config = dict(
    d_model=768,
    activation='swiglu',
    norm_place='pre',
    rope_fraction=0.75,
    attn_scale=0.125,
    tie_embeddings=False,
    beta1=0.95,
    lr_head=0.00568,
    warmup_steps=200,
    schedule='cos',
    final_lr_fraction=0.1,
    train_tokens=1290000000,
)
Each number is 500 + 50 x the weight over its row's rms, rounded and kept within 0 to 999. Layers, rows and columns count from 0. Numbers have three digits each. The size before them is the row's rms in percent of the matrix's.

# layer 5 MLP up, 3072x768, rms 0.115, rows 596-632, columns 256-383
094:547546415441460493488454545456466470444521407427403535515469501496461485501551481455553472512433427526462517526507576484510515501523442522489512475512484500468524446608486468505496456567606488566550478559453499456444433473615403571434538525475543451459520400505445459565468522534466462513463445563480518531486481495438519421475624482651446464473515469510485509526469537518601575590504
100:461542517572531412479494543504542439440474538446487578548457410614502315369503532409465584456561448455430492458500438504457500514390517571542406551524589598489517490535528514511493595462505494479490439421438556561542509519619564557523481413516454461494546515513616424533491588535563543527511528537414446482383455526513463432459517501482519446493449512547473475522526388480433485530489
095:487577490482466485482479521512483485424457537586491547510468459576444477476508473494467484531431485508432490478443599559504513513509441523537492495500490422422489492526436494523358489488518559534558509434434419426579565523628446509489447522472514521406432529476458545435547420486539556442522477461495459498509441521493546455489495472479558539547454578427370522490466432563518481457614
103:500440558611514534471512465508575504511486498452505466465475468463487531498649512565551477564510518505541521467501513521519476552525576461512485416591469504355544500490521442466542534494461399475488496486476487524579541464575441588397425451511423483565489457499453498471561456552513596517553497511459577419466605532468515471434568446539497516432466529429493525493466498433553488526445
105:521436568415463491542449454563502522503513445525545552412472528470504508462536505523540476576499435476481534408430526369533448497536458493573496514509475487469586523435569489381555566491502640456440559363513402388506411455519530487476533470451493438501525485609474506452495438467542529474497647506551472476520487472479426538514475501545528430438399536503482471433479530579476407458603
102:504544499449539578472504493424483397466454452449525392491536502569444527637464493517396531451492472476493429549428540540565494518478465491588420401502420470524493428532534459527498392524461563461519536549521412578504528471527525466499461508478549392533514524475516470514571468508531536580512494466520505464479526501480597598532464513549510432489516468524413441482557535561519564488525
084:430491476469449537469539498478500515539475428495450544524526459545600491495414448526478543517467509524475499547451471525579534515567510499588502463522463510421540466510472518393430462455529485530452562573475557352496483504505537441469508478527643422410436538465603478452526470476521512482475496541524476470550574547457492507561485504435470536467528536496519449484511419473423483565539
111:457525549554429485458553445503467494450614599564499521464553524373446525484464519528434513496533550575459581577504536420527534593424495542494471576474492546539437441538524420536513485524533494487473575525538482637590505580499572530479466533550505570548479622440461453575492495420483474376532447497532528490529575591512483457557498458516615440479525592543470527494402446506528507447518
104:512513523503515555509550437466467532470539525532516497504467454529466542487510481428560448523555522476457434459521548594395511507460470531501486494483391525475499544569455541550504491473459564437441462450508621465436511492492415538557427399480564497483639517597468444568489535496465454467565537492644595485485490574497545548535452562458458469587465475559434526604457529513538564517482
102:493552484481467467444611437410554471537458471480415424515486552508409617510482526537480464470554491488394544504465493512578507492413487463472580534516436471518484560428473449564520475496517509559498553425481606493496480607509477507458491373500602519497534521436464522460441511524501451493582504524571519469510595505457444501490533457476480442562498484479477468490510521639526560478454
097:502525396491583599510514505528505526498480414502498618461577443526520462503454567541567506430503478499445477435407468368449407555494508427454479464466503484494494515503533508551406479508516546458513437530523468567537500478587567521444501534525515440495481628516494472414577615500500517492486478517604507500480491453488532484474567449596520456565506514493492521574490481422517608501486
095:586547488455549512505592449568447515444496458503505491424512482542439500448579487456421605512527495538462519518546496372528464479477507524509516461438604492480544532504514570625558475547496489548464453589579448495450385477544568426487523542488523516574499519504556501513492493519506523534586483450477589528620523413493519446483484564367589454513456537433554461466553461484430540471477
095:512518511600385520481571566424589554398477518500544536406509510577512579500542478461416472485593488497554511459532453563508497539468542510500473542456416541515505549397545448529451570460514478445449524438542514508390425597516545532488386430514521510486479588497466533338491459493505522465526537404562487480490558513577472421520494587570453458528447542498521422468484358542487494467542
103:580550474544466463446564419564568489498522504550412575453445451513557462523585600543516537528467516446441459563562498532378428512553489540488494577505536540515604502465547600458465557494533499465456624547479597528499456402550440375474593479448492546523536532478486608525571549475610487498412474586540517453565510440599483442556464535485482504544474491513530573457468434378431479524458
101:506483520553540548464403615410558442469531484423527580530488546486533544532487540503589516466463504525463550555526413456570453511485492428428526495531449461417520366504452478542534490526507538378541553496453462497522521612528539455476472490434438466532525529497455592420545524538480447495491479534448445407585500471451446465488525455534542443608532522472583541502506538385512497452545
100:445552466478425504412474419357465513519451465573545454526558488544448496400442548489525555473493561566570529495588505519529546466432523413520486507427544472473455456513434491494524462525473621481454527490501451561464479513478500547528476527517486503458459433430441469559485466472448505471492505479509491479537387547426429443387395568532480554493468452414476471461450492553484548508505
095:516464456503503486409401500588471521466388473475511428535463465482469444526463506404608541539497491570481490528476512465539508432433555509575417521438541503451546469481539470518412487509578576492433555470476486454489547596465577503492470475501515503538503577506623457526475448524434610528509481412480454565558460527554451433458529490479522515419495512496460457517556445433600580485439
130:442512594569503550635489474530434518592522557479475559446593603552607448513473452468473487515564422514447459449469576464511611500527497539520467514517475411512420572468514514526454427442464513491576427532470442542575584457507480471381533481509453521532557490433533415460576376422453473462516556395496488503458540574476530578521545449506431456520514614481455445480572471488359431488548
121:543621444420513500414486427416546516503497505504458518613497501463485487437420532499486472507522548459564527493529454502489476440597470547516461614493415448655538419484502504519586543501477529409477537466434463467552484431540533457593513405508564563364459471482543504513433552538483476436527431460523510509524395449566480439437521502452520493477518475477451508498539444542503493536506
103:554465460483563475527542481514437529418465503490424435547421402521478514494448563496395544503499394549461496509644451414510487438469427490431426612436479444461566569483530484471583615508437455516403441440610491553509443449460518559471522476453491492519388557448440432513448476553510550491489454518447426409476482515417447496453470528535526392518498492413435473553502579517524391483453
099:438490465486490417441427460453573529536473466574502480481456520471495515415443490510513560428543529444502498512533585488516565554535449517499501418513483525413480495470419507466487478574518474410571576461523475511519483502582533575514441516502519612495468615515492498461482464392472549433387518490437480475471550470463537532557540575446574511520396533496448500544490547518513483559491
117:477471526420546490515550587482479505458443479499495541534485443559527448565552568538583476471492554428503471448490505439493511414499529549541505466392440429567606505534558529466529419556528518626575474551582449562502494508416522375433445529478550564499562536525534469483538579474455486420434476522497632480464515467490567583520483503533530545480479496419514543467600573452515533487471
103:485497511451463553492485523500478508457614572535549548540521475466414468519507543453494575503513510506491482572523538470438549484490501537569432400530566515524506485389373508454504562483429483453399432578505527502531532492478576493364417437495489507475433493462468546447443467577475398468553535579492567468467514418455479384466574470454544588518473437499513545396589532535506576431505
096:441567571500504466410514586492461462504501474522430484538605515513441452573552566526497447470478535464495481476521441437490479474465508406436506522606439484564463525444485457509471544547496501461465456572552445497456530446513404499575544410494521549517582534481552384452456502496415495571552518554467538511549573497488493443490471486519494467412458422456618476511571496525502572414531
094:425692348407487500520514487561463469512492494483471448519547465494510495488569593462521475601453451446452495430480419549518517511469531549460515616466583526421450526494586463490444535494562521517439508482422522474478539536471456452504494557494513468578455497563542412506478522471501612518579538548496505463646532481561547468547493540357505427490541577454604577473468472511456481510514
109:462602479552470479513530491461442533472554483426480550489482423499453491529524424478608554546519573380508564454532487538505455484480537521522442496455537492411515675519475472492490425509566462523372507508461580535537525464371529508502480509480588533481596607438449481437500496550500589522546510478483562535472478503519576525509539452462441491523559502561508473517440559511407568479463
099:456545473486569568499536388479515551513489447543399417530451535544381538438544535558488510491454480514543515513430562579462421457509535481504560476500524490466587502479438422476452418507519447531438560405559534481429471534444476513492519512429543464486575548488524431444544537484527569466470513534557474483557442692475416455521432520491499473446511525530454514561486510604541492471509
103:520428544504518465438526534578494514593552551543506503487592530476533414482499549585416469519491498455556467522553430579513490491423449465584533513445545495505422421542498506482488426502527453517529508497516526464579524544495482524434335594450460576556549456486452602518465462567466436520541443524481568581426430555481515443580564549533485469438480499539544549451443536602583539590491
098:465500505434427542541447453475451475463432498428543434461428446486521497525456472499526455474444577463566544471456521484488533456545493440504472483599514485478444521413533532506511540471540328508558568428501561492483480517565511484435588575520447568531432455586454517531557509470488492504455494459422483558485512476482516460565495528430524496483418516458469545499420521626498462574533
103:513588392472560489547403494573484486496464462495593484524439452590543467572514469496435490528496479388488553550538554537505483487476491498496477338516567539476532444413453450507525462484416470444615445402486488454511559566518529529530488481508498513505522508529567366461576521510450604435556512511455575447523567574488567461592558439447422545479528528547433472508525559554499464544454
096:564563523455475581572475480575499457563479543535494500455562557533465486532601429408446426496539512513515506475546474481543539528492571441424431469497426494446496556526548436491425532521470506475498504557484475500499626506541536455571521431450486579499541385529544454499552471541565487599580493423512448544551545516546492399516579500427499494464541601507417449452458559517503531518526
105:513447503531444522491520491457433437500547517425460547546467513443503476494508475504552510479445536488413469462503469418501454534464559482524517565420500539472521506536558599532470534528488477510514463547404441491505542463496507400454488467573490515505554561556458580466533480593511570536391483466550603442487577536483473589523565469544503424545551447477511536487499495472484387499495
101:485477553476536472553462585486519468473549466419591457551406464519504553453521484424528540384539509485471483519574471488520429507481488545518472423491425544551513548540520536591538555479431548431502409512411494473496452475531517490459438479499438542472501584567437389569478583484449487550459553540507473498513528412550521459565396546532496496504532503503550469533446534580399505510488
079:505548540490475529424503576478456490531572455493542479490542462447550545464365471574511480554539451530533456505433482510538453479490505429499510494527563519506491523496523484551611465450528437464441497533414436466435411408506571473499462493556523476612488519498469467612581490552492533500489475519537617592474435539442470507473423532467457466481351539498484524537385532460425508481519
097:474473423454559441444445524520558616532545554478453557486456462473483540464483485472502483524491580465496511454531504495369548521337382524540514438494477584497467549492459372491578407456495578559520443530525490453431566487514444515451530501565451554445529536463524464602471474444547592517496530530567517539478485455458490520461413523457432535546487533582528510498476548440597527477436
106:440453505501498481486543559533566510583493554617538462556473526576510483424508540533446558696495437455454497471511467552586526492507477479511504571471467540518499462521504503515455505406576543449487500464576466412575493422563521516511437529552495578603551491473540533485464534568454581517434422549468514477518481592522474537588500497577494515540531520531456513472488517389499584577550
105:538538460514525526396487571431347428485479471459432459515439438479402554448638518590436506469503465505448521591498475508489574541481481551535548584512408544528487580637541501442503469535518535524521452405533454494553499541565503524606466466516525544483531485464522431487423484503453458464462459496489517480453475462540564547589459580498407451486564484450385415514476582489506515615497
# layer 5 MLP down (transposed), 3072x768, rms 0.112, rows 596-631, columns 256-383
092:495497522455518446443607510476447460497506516518493471501468467509423531451478459553528526438523522604541456560536510484476496508481493471564435481393512562465456454532524450471388424474514649498466575498468477540535521523483516494457515597487488470584517501489548603469531424516484444460531464586446544603500599512566502400453501507417494445403496485497497524549541453592606509395576
101:468552495513547559479457570556468448587554504525405456577529485404618506460510541466615476441530555576518527459528548430442540512605498494634453512437476509517556469513493475502492540480496446590517501505445413569573519487517480486425467561455430460530470489513555418397522534585556422448475419535574499498507507422537479521537530558411602456509422423529455474518516535408507522432477
101:629447533461522486617434322507505585576536557477550589475550522578521500467561613567535508477469543476465527488514465440500459570469468496418536526508514470531521595566515559544519524515465342501413453383578430594471500509539512493514562539545475477459538465457538442414553479558472526426439474484498569448559465559408444475562529460498414549561454496586504467522542643545503466415586
100:537477541423520524502497448506444531460503507506524465443518468432505475379510530508568492467457532594505492607567484499505524459570513477549492530514521452557590463470519571505552537427516483462550491542442518520483473443474534445531454499484584466447446533469495538558508563581484500496520540494540522421510493450428517450517556459573502614531494470346512621463504432493518460415510
101:453499519525399618501521490523527582382588376496552513412538588515479634489495435519451475561560490502442624541484485485483515424487567480478602586375554458481610498424594516469437543520355467440500385497489615485548527414545498523555460571548475481508468603486529459587444418547495537625384463410432489429489568562415491509483516524575449520425456433516530557425466489527583517468528
100:452579501462433408475394543455553512511491466422487456603489465478460546500542574546456525552493518554493555545446430562538447524491515505543390463376484479442448624477493608456486507528477493513424450538473386559452572443572471511556470446554431492569535505577601545442351573528573564481533516423456534592512535542494538422462494467623541516423488471532582548525470466528591543564450
087:520637494500493549465520495501509487465562464560479437446546483516453524453544579595532460553530545388546410517614558493488552588513488517568571450554515465490542592464475499419513573481518618533503458423481498458494580486436508428451499510490501512520532498478655542525520487498639473418526482529548473542429514546395477456475570488495513505521452493548519480490498415558514492571491
122:508494508494527453514510547538542572476461617518595445502466458424507494483551448525461446531415468466546568573517484497521514561484460463499502563487594529455503420501441495455502528506479608427563541497610512437456496537472479551543499457523512487605478523478457406440590540519558529546444444506500457485473602437415457548589513444471574407549484550517496520475465557535581445520494
103:487548505443430501494654508544532471409587471448552499510569454520471481499485494542524456474492500418464507473457534548457503511431502382450530546589507442452474529578487588518469441525496394488491557510526572554438422421490436567449518462587425604518519513451542534562547509584443492486519555547439492563484441504471548460571502518567587557594459493523449575574525453542514541459461
103:498517506589546526570514493571494510536488398513419566586617510436430546436507489503480461524522430550459559511491462520502534479488431470539523463608500478591449422449494545504463488525501452575490431476465605525458395554544441540449514454527574510486549470523421501513455595520562340506447502588493505502486502606512608459575439468461505460603480459530503485482457674443513423441475
105:491539532506456553476470405421490479565475413504610480533590495507492525582466504528513460522502432470531494510524438471520509523503427493445418518423551472486541471410533521558514537486463603535520443492548526508438513561605502550468484458513505525477494475503504522494487499468554432417520558484536476522443497460458472436496564444416464486460463494564453465426490523552403625482498
102:509529529618474532448593544482458465437472488521392417523499394507544515499524505514503511534437469514525609521590502450512432540569585523530557461457442542457421400525474510488522457427651536515548523518483488531488469535593478462429489507454568496472487533525636547473523419545633503480569434497453427495520531481425554463531488542456549525394489522519465553457571422527524380545414
098:516512488447518453399524561519463491366453508570549485511502573522442540441445415500469470464550490483433514386438464524472533521533507463458436485475504458497483527487611492509579451438479508480511551509491452460448507551392553456516466447492488583509477548401466407460478484401497447467500498597532546513547523545492491499471535449465431471496515500579596466526571632572453571455504
094:582564459413480426505516419520584490477506536527428601579488513521510508521463478397540449474461451543487634443540445546418483467538486543496492471454499436468501499434474574404477447474445542500481463495534434503525500547556546533555538483451498419604517543496482424568436516534446515559539435460360467482479458453528467547389513486547518564508556491466617582521520519501561493568365
109:558446484509503539571454475544476516503594428428424529453554403436493548513520491455439526402505476499413517533525457439518425556428543441449550545566444457524423443572515559586494501467523469450560468546500408539486563528504589546488486580509424509519519566543512589524543498510517364591522537532539498524605470434536567577533433457551575556554553618471488523502453485484533441484455
104:551512545442507483473431474513483612395399509445530507504476495456470517492459533530514581454491503532534541501567472577506543490528485454501485449582460469515446475514390568443656460526511462554484534488552429550503436513504555554517476531487551436490548546438517482547524505465485606500548598393454422525564432474488488531431457466479441544481525473490568533575446578474446516490486
102:452403443508477521508438636494475527482540489498568565532553470493361466538424545455509451513524545605589492570472566489435492509398577485420519508450518453557546512478461471500508399450458525558456428430534499610453442454414463427469519519483452487579649586485549499511538562478452488531591526502516503423536491358559471442538538467551486475459487554520442535499476512479540545484594
103:567448574546411517495543503541576552468453569553472537494458639456516459458524542496566579525467400467455519433552488545455562509474482563588530560226530577492429374520476502541467549511432588474542459549651596570525526525567563454477604612514535462477517509475473510552484549561529463422439491507474489466462513492503491561506555533468485471538497556547526488499489414438534515495545
120:527582500501489461373505555565493554498435566538499543474524515451525539394421509496552538512461468437342469436512516528491498543531463535451415478370543541526576408543534525501553521526561424529527523450553510504467472518523529535479473534479453536591478489440531384423441667418522599406533445560423499617520494405591450394500563524439446522545466438474458539502483461563548546537604
100:513402528445554422473518498517481461465526509510504440586497530450491501440487529439467469506439441395506425529456449507539419533467550434519526562465561486472548445512497501488514517534486580530549410560532508537505498499605445563399517516528514560492521492503550531496508481436438527535590533457525501498516532544485537520528551430473556461450568423491539584583582475434524547535441
104:498501492497436483678468475388410479546452478585524486556489414498437599439488478464455520497502514565546643541442502568469459474553510587532480510445454636532532470490441434394483411540471445508549475564525493517521472516552468526494449420561428469481538486549578569384598466536570523516406517467511521519561589530508569475521560555538559523573531526437452397485502456544443478559558
098:473533548523501585527493540396532504488438489482516475437558483552439527558427513557519444465430611499529509551512532496447480448512389387394415524361516509520478484314372520445553451447510523479534532513472553426564568487475549486485508502403439396408507422485530488489496473520507560488489553563416410543525442478445521443505527536483467484571488499496563467491456483520555453548534
101:492576479473480417515427504467410548469533461418457606489441463440571521527446472501572444544508508574508530649459511492412603561483484461478453441315542511458434448356550458488570525518448561400465516476604461524487562521520457539488483542430521443513499476686460489493547526507450419528509477467534505508535460488523490510520476551447590431569508441578632494511460453503485473424572
096:352542534488490474414478564486494451472488603507469478499648487547468556406496490554486487502441386471505551505500486441568449387427493530498516546326552535450603463478559459445442526490484533452498510536505456438450567481563501458501484537477612501482528520551551515485449515520464537509575488447507432492451491520545533493463472517593526491482451451419566456459500492500522543399556
103:492569456544455522586392473499452437549471541468460443430538419575484543550503506584440442565516439463548460446494468477623553575552541545438547510371506517520539574485598463528436530523497643627431436467499505495521419462560501530445492479506542510493412531589531446478502515417522493532532565529536519532474551461491475500530481544480444443524538449522586544530565418477404498491450
100:450523514546527399433499577521535534477494479443558482462530535487584439521475511455515425476525615509501450555378418498541523565488558620501467551539494428539542547482523497561453594443496599455425508523567468423532547524455463499512529554529488532618456537505515488552459548597456513525542498566446482486505426429483506428583412492563574562512483467547542521590548466495617525453457
110:539482518552431507456611533398433548489487506554390562504538495435439607483494426499462555522470440570492534533396521611489520493499470500628608460453566567517585585425516516456528493406542439454558517440501513516506543490459449498533531535425535460517485512516564517509513493516503465500505482473517473447496519622466536433565437404528505433599490593467498532544589554502443496480447
100:565550485475481498538549490565475476447543515541388530533523542519457479501514568572525467494505474554469529477537448446517536440394554470515562437528578453546536513456510512514517491483473427516539518445475502491458581445449572478524493533451576547549491552382540555537516472489525406478530461504488502479429512525533461462516479505510591515515453473539471498477523509493530423474511
095:411515521548578475519606482526536529508506471453583551518462522483445504551468544524481578616480419486531393419483531487431533460527530500514522522664627467387593508483506502486457466317510518562484452555589479511574559510352530549460492508599560460462445455485473509540473508477441510488441492504518529626508513597616522432504449570498542539527499473496429549489564509528478547485495
100:456496552448477422530433447424548481513499534523476502461568449418581569524519571580486535566522479587518490496463556488457465502442487537452531534547446580565464457593535484558405441578476360538472462496500482472517576462497426502462545529466528444522494464494542532491520488558475538507474491484494480454450491581468573471426502524452488478530525499472383445400496556564444490560537
102:545563432460495549448501403476437527482550497454542443477436644465527543478597395477675507517504502452467437567556480490507584506457595453519514508571519430462470491565398448425593585543479570518528483534421418430548480538464418443491499420532483485395495483481533467508412466553474543515407515476486495551456513578556486460556547537524513472481491522549422573529439420463530537486467
105:507499508478396489547524567434534405461523525389562538451485547568487537529472587494430499440556549513524490478428467486503511553500500529479495527437401451502486644501514475515352467483498479461451477462503484415557450497499477471630508426417512526371562513476453549493447553480517508541384545515472525572505489577522502566475557471485527597525580468569476479556481486534499514573614
101:466498442409503525517518570520512510497476618509528531449466478591546427523464436554515541454541441536632583468559581580498537470441445490578486586567513556472534578559606485398501555469472486529466493416405512464434416529422420469483565519460474457453517450541463481456605410487428519482458461413619494449504503478491496525491504556520529449498504510481572489498537470546485496542489
094:357539468516418389572570564522544499493431503451520506459492601527567534541475483425493494496506396560463481595488528597496512533507507450531428526524552427540554489466495494521541430491585578593514460497586474509477490545504488569554530512521425506466572505453449433544432418481427527533414624431568469465503623555427460496464436519447418485480598449565458473426488514457532496526485
095:480615416439410506565527531517409505415479603535458524444435516468610500444400463535505495481454558530419463454456500477408512569490524574611578596546462552532544548508450447476453474565472521561560511507530511492568470593488503427455500544488453536527555491464513619500559563436486541540487483457442571566572477541503546420535495478411469464452367534513513429506508468488569504544513
098:457453516567492545435511421523574477515501486625514481480522529485503533523546532509536539390510541473475449545557475467516487402494596520511583483595512485504467387473533482522422532480526558493496586477537496539575490563494444441473449451563500572585568523499592566528467459571493505535364520474469495426482551472453458454601457519513517552548543550505544404600554472543477579502421
# layer 5 MLP gate, 3072x768, rms 0.117, rows 597-632, columns 256-383
102:522521495504495503505412502488530480526470492479436578568493462370410454503487537482561502441536540377514444456472458425438523534446499560494424458499479518535454520581473500463470423530590454446477523447502474517481546423548482464495555523470500513490568500492459487527534490378504489480492417560529540590470555523471475441448438476566513480509441539567530428441517477557453484493494
103:461441507599495575477538517518535592498486488551527568613476488483542455625474488470494544515547562510556503428548418505482552567386619539526522542508467513499382541422516511522485506425497585478439473544562481429478559438580495497487577559498545496496528466470491463533486474488542461493432463543537464586454516549607529510523405518547582469514499457525573495543487479491479492533564
104:504569495536490550524539425517534535542467538481415476515484447435481474616513470517471476535553545354503479444574491497445451525416489538504506437552552603428467484561480664608505463475429516521558489463513576481452493438528443454516432477485553461528406516499520504500487508533490511554504528465511535489484467482451418488508577482555482478520443520469553606494549475491434531539559
104:499529523521511427532502433451590469581516500552474423539459534434530443457540495509528581527518470495455596427532493455550509476504526499473545526452518563515569418479457475470468491501557500518531477424562538501548524546546606542496487543567535435473485556490517576468565500505463512526551538531452540366551436502553443455423497497556454527548443472467480554490563528518437542584453
107:382401477489456521514485507414511547477458544496528444553490595431552471469500478444461543507458464452599531467443534491486491532516512489539446439515582570515542542466540518528471566477519498494476551506427486447523519503521431530449529426427522518445517546497474455547484601574483465483359478431502514493485451506567506490494556461549449479496471559520531580550437554534476522546494
083:513513531515473510539531461476472523556499377504529492467485526447530502440525475475463532443526439531530471506450533480510494476508448414420473549388598567636553393438535558525604561519534515500409544437547561490495438491527437543614449500563485498453526571447448498473538430477540553589524467414383501464412490527489475494453519480549473504490512486511515426575505510536524540468517
121:539458433490467467484497476504486537570453513387431523550462559551537491453584493528569473433464415397546487588453528527492553384578494467472485453561548492465512485458432538440423507453469482482560463543454536440492524535429479414502486510415499512504457425477476580494491511512477595547465535494414565450381455490446518505497493571572402450548527507364561424487557509535442494551508
109:509526515444540528575473539432552482514487476403524473551508495400545460507467523563605475531518499496447431534496555488441456544524521543494397490447407420517506527527512571570548454503482499494554507541462503437521481551454457559443528524541513564472474376447409483510545515506468445479481489498467504421449433548542554472534489514421476461487606548510476544593557423521486569581453
102:506509434517536529528485495498558524505433510474497477493547429536509467491477509509400480469426437495518519477459421483537543486500548545532539487495462451519512521445386497564431490560543566549486449460489615507518572460525440503567510434531489591484481400427443523562493491540425473488560454474504404394501531489492503430542481437434601412554542452560535528469496509615431509455429
102:510495489429546544524458503448467518456550425434562410490482543496556480527464484517536495485532515479492555443563586530491484434537543482550425451518457604535492420512558521500461419407492340485423430397507385574621497542567514500566530444497589489472503535511550557445461443540464529477513547487502580443550436529471584491400526433463495497555535547528483512438476453506565510472480
103:508503455593482548521432495567518511542569429570476422541555439596525484465440515526507535590395561488479555606465507547589505453513527573444524551459425520403464550510415497553485473484437500573600494405494495527551572499514542476459426501530472455497555473550539542329427493465556551493474490591413514576461486427466509646497468508514540460440494534557476522499489491388478485510468
101:624445577467539538415463550491514687488554509495476412591517480515429457575568518514475476548485578525471495536501475535528566506487568568353548502575464573545514540476487442476521486475537561542499461481583539531536489586466425488457441490487399526490431540529467591468519516447479506525371479425542510454561535508487544465440506553503536491633457442480616551591547502507481461554427
099:368544536560505556488504610505501475531455532475562432583614496585583555492465509621572486450525439488536446499510416496441473540475480394431523586530473490495476465485427518538586542454519461508404505449487487567507436519398513577551448520432478453480488450456460530473505477527601541549518532472446580579555502543553555588501475537499399532448492473565506517437482442511546433487530
103:563550493504513536553456565562560536474599541582517532480489513519408510539416559471474500482443478460466426505547385395494518413585453455559562507500506516477547473536433562454529550481602573468529403463423545470553420531534453475494485583520509439478405437499565487488503478523612447499569482478471510406436546419521528494430527549497542405496466529537549545506534501487486514396443
102:488553486488445592447524542485479538553504455504480499516421528542464503541530549555522477424516435467522557471433530481520567465550599489424562371511584507414446420444433414497518506522429607554542401477455506570538535402517438492484557459505468538478511500596442361520449534488520507529466515573409516472485464566423500437461476534421520430513570502531495508544500470471459490501568
095:524477623555564553470550519438494481505457473518488507530478551475492474497497522498582561494542540532519543567568534451527517528487524562473529460484479486486448417532541390544450482496534427545532501566490514462519474452529472524526434455544503517455532454420513494373410569428507472461542546547554485577484544520601511500464548502479515556443554579412482490576547434483436491417442
120:582452535493528430508445521448516480439544402536413517571580548528618513499466444486507563420532506436540535460454537575482446484494502496516490494490516527521588441454485487501438482489390551570516498515483554495528419493620470476618487510472549501518502498438393496552486435454461480556485511497563423525515431532456525566470631545449493536514497525496441398553554496432510426435466
123:490530539469495562397467467510526435582541512505490503562509558523537462447472480507488482560574519464379486550384462586558507455495528584486512532491465475520479488508488465533536445513487532454549509523513566560574482596480506511615481443480391660468540573524570418494547463540516562509445419503475602539535460478541465390545528551476415477449562380500469458496467520497515534547483
101:506442512570458568418409526495477488444429442564501532544475499444547520527517507476518524327466482476500495550539489531487574451505450383582446492561589562521429510520514481449543394505519466491555443474576533475514453492486507508597488559459473538567426510468434484440521478487649446438516432400465442505471541577506515564524473476374454380448517493513456469509488563538551616515529
094:542533550557577425447548430476523463443572455440390454501511550493537471538559478601492636483481452487472535530558529519533485549477412562474435467486469519559418584506598529466449472503353428514531520481495564552503601412528490469477526539507563451539485548506556554550575514502472503529574457483562531573539569552457457435466498336551605446383529477523494528493543467454521462532467
118:467487481524549351447505549566618461447461503470549490582501434539495621500509468467534592598493484482464439467474571553587437531533566451521558576518406487499413466470417522531429645397576587559409463501489487441470479364497462433504409416566525545448414471590542415505488469504585512533476526574504457600553494581565457531472579482439470477524513560494527490579574500474579507492479
104:580462475437510476560495425480554430463441562469586515510530466538466499488560508453528520505482558464444392525504514585423494473590551513454465559515410497597540509429467488418454487477432465551536478469429484490495437521532448501504515610477508553502496439512487550556612545509474467585473575450480463557469514517518441558510444473469518502466430499521448547502508456515561488517425
093:540516393592475527536437569476440509494413471423450370472525595511514438554454493558468485464617573561601444480565540490523523466474506447473513463507569481596436459508563490457508455507469535526480361419528414500453490454507476560443500510522571430456558499446540542558485564611554531477531404505477521525472418642572498513401502442530412517476462454456556550545563410522485551369543
095:503515520478577460585506523549470493577493502492461572551531451524452469511466463450489463454527593578542607517484494482458554545499472514528501506481547398527539616459472596523542524520476438397560483449521497500543473458580472523525498445450462517473545591448470502464517522477537429446500467588500444564508520447536543493505573421511401461516469463478543423520491472502517575491512
111:507439440520532541447480543574528517391600501452476531430476530426451550509554521527516499555466474472536430499496467530413498536481487571496572588497498532441504506534596587499416485503524411484464548613502530554406509466450595507520507490520512579501579563463532473567588455505543502451525571431479430441464488527467452478597466458487570451487563528505578650526537554582555570506529
102:464516659520520534509490558430439471487412515584596552530415580532461504412576466556502417450466455441508482414567493508419549461549513491444454504567438464473606644503435475398522455491463458454531467437575502611507574458518485619561561533490576534472561572571454489463550460541514400497479513456538546502436498494434465546492557390464487446479417492461506421532561525508421433477451
106:528453425528536541508435467494532425554467409482496523462482505420487446467539554434558530549504466528496536433491447508454558485560443504600502525517496518546532613433444478435559381515432557441474449403470493418441533501509457597525497454533612519499399586449495453438442516550531453545472493541526507551509504545538502573505533468502563447505415440516557463478476603507516558465560
095:476518463475504527568461462499443555511539493434507466524490442528512429527522559482479475495441426530566524479585464511577468480503438484473452521474481527496542568616537522496489489483490479449516532481472462441478441536394464477519543535478528510603448544473478504528519438511570513539452398511447487436415446488476521492515495421516497493426465510465480545513545502548605589612409
103:484519501412398479423508541567537540463526464531507484561522437490513477532567489484566388553483435407492498562575435581500489492434562419411494354430568509485517491487444541540429421493483479504514499450384590469537520547396485457572478525541483565409537530517481405556497550515591438596534477479494564544473560536465479436490558518541440472474600446500514527622481462508445536448455
103:553554474600524515471495524487551444526469396564463492478596380482427475504554488558531504429468571558483512437549464480516499633520466577462594505500503508478593474480506526538525509612484529501425563466538469583514406566453592536494465574491473464548499608503539469584494531428530520604545488498364464397570469538498440584477473398553491526486468504522493420504497507448509562471535
103:557538549472548580589522481534480486451540474531459448515381519514571540415484436612542490530540501471425474501461458459568486617500507562507437560516530451496532483526509557499522518447480519517492546427499459433521413558462520450451536449517476543512510483418558408611501446539495560434487528491487518550545579526490504455535463481547416440559521443559617518531515523430470505539497
100:532544511490521500520495452501405531529490517490472508523509527465531486448417467522528525525512503517532542515631476541554474551484523456482480426487524585407507457492628534606423481468516504490532429500437480581487503453517560495490478523525430505339558552483477538561423502540611500520467458539391490529511430512445546485505446552502565475517568540418515421484489564507498491547485
088:526465501518455570452520560491562566435581529480553446609445516475488485375471595486587489586534437501558475494578411567500515568406407548592589615578429548533391543495537429490553569532516484473474462481358463507541541545582566497470417455471478552549506437576534532547552497478537453520488440432530420493531387508600471412471534508486554423376502557503499502596487429442522494399575
101:478604528539552550565469488501540577458547472532606528557516518470460531494561496428571443451505542476435493485484546524444488509487503504607490591497460484485471416607504511465486482539474513574499477666507474443414495487531615402568472440551455461485527525431536434528565505519498511507459453471410551565557538497546492553533409424495556522481565502440503449498509465493455567525518
098:526566562485431501515551483517464450595542472512502509504542425484590507499462526475504523401536557445456559548595523480506534466531533475517547533474537517484488487530605448490524488472521459509552532531508591471599516512517439525490390422448495564558496512516534519471503479554518459466509527560509442432522524607454507476455475414570512441501419494502419499594582499495487515507367
104:549377482583552542461499476547569500477473447532585431508497413525532602528459587564565502487477450553454545412449495461520502495445500526436451416496481464523459448580462358569442512480507422473517475593451492475463532547398474368537408533504468517490476525555424490456486525542434652521563481484494482543483588555375644483467564465423518473550407520443506562499453540519444442381439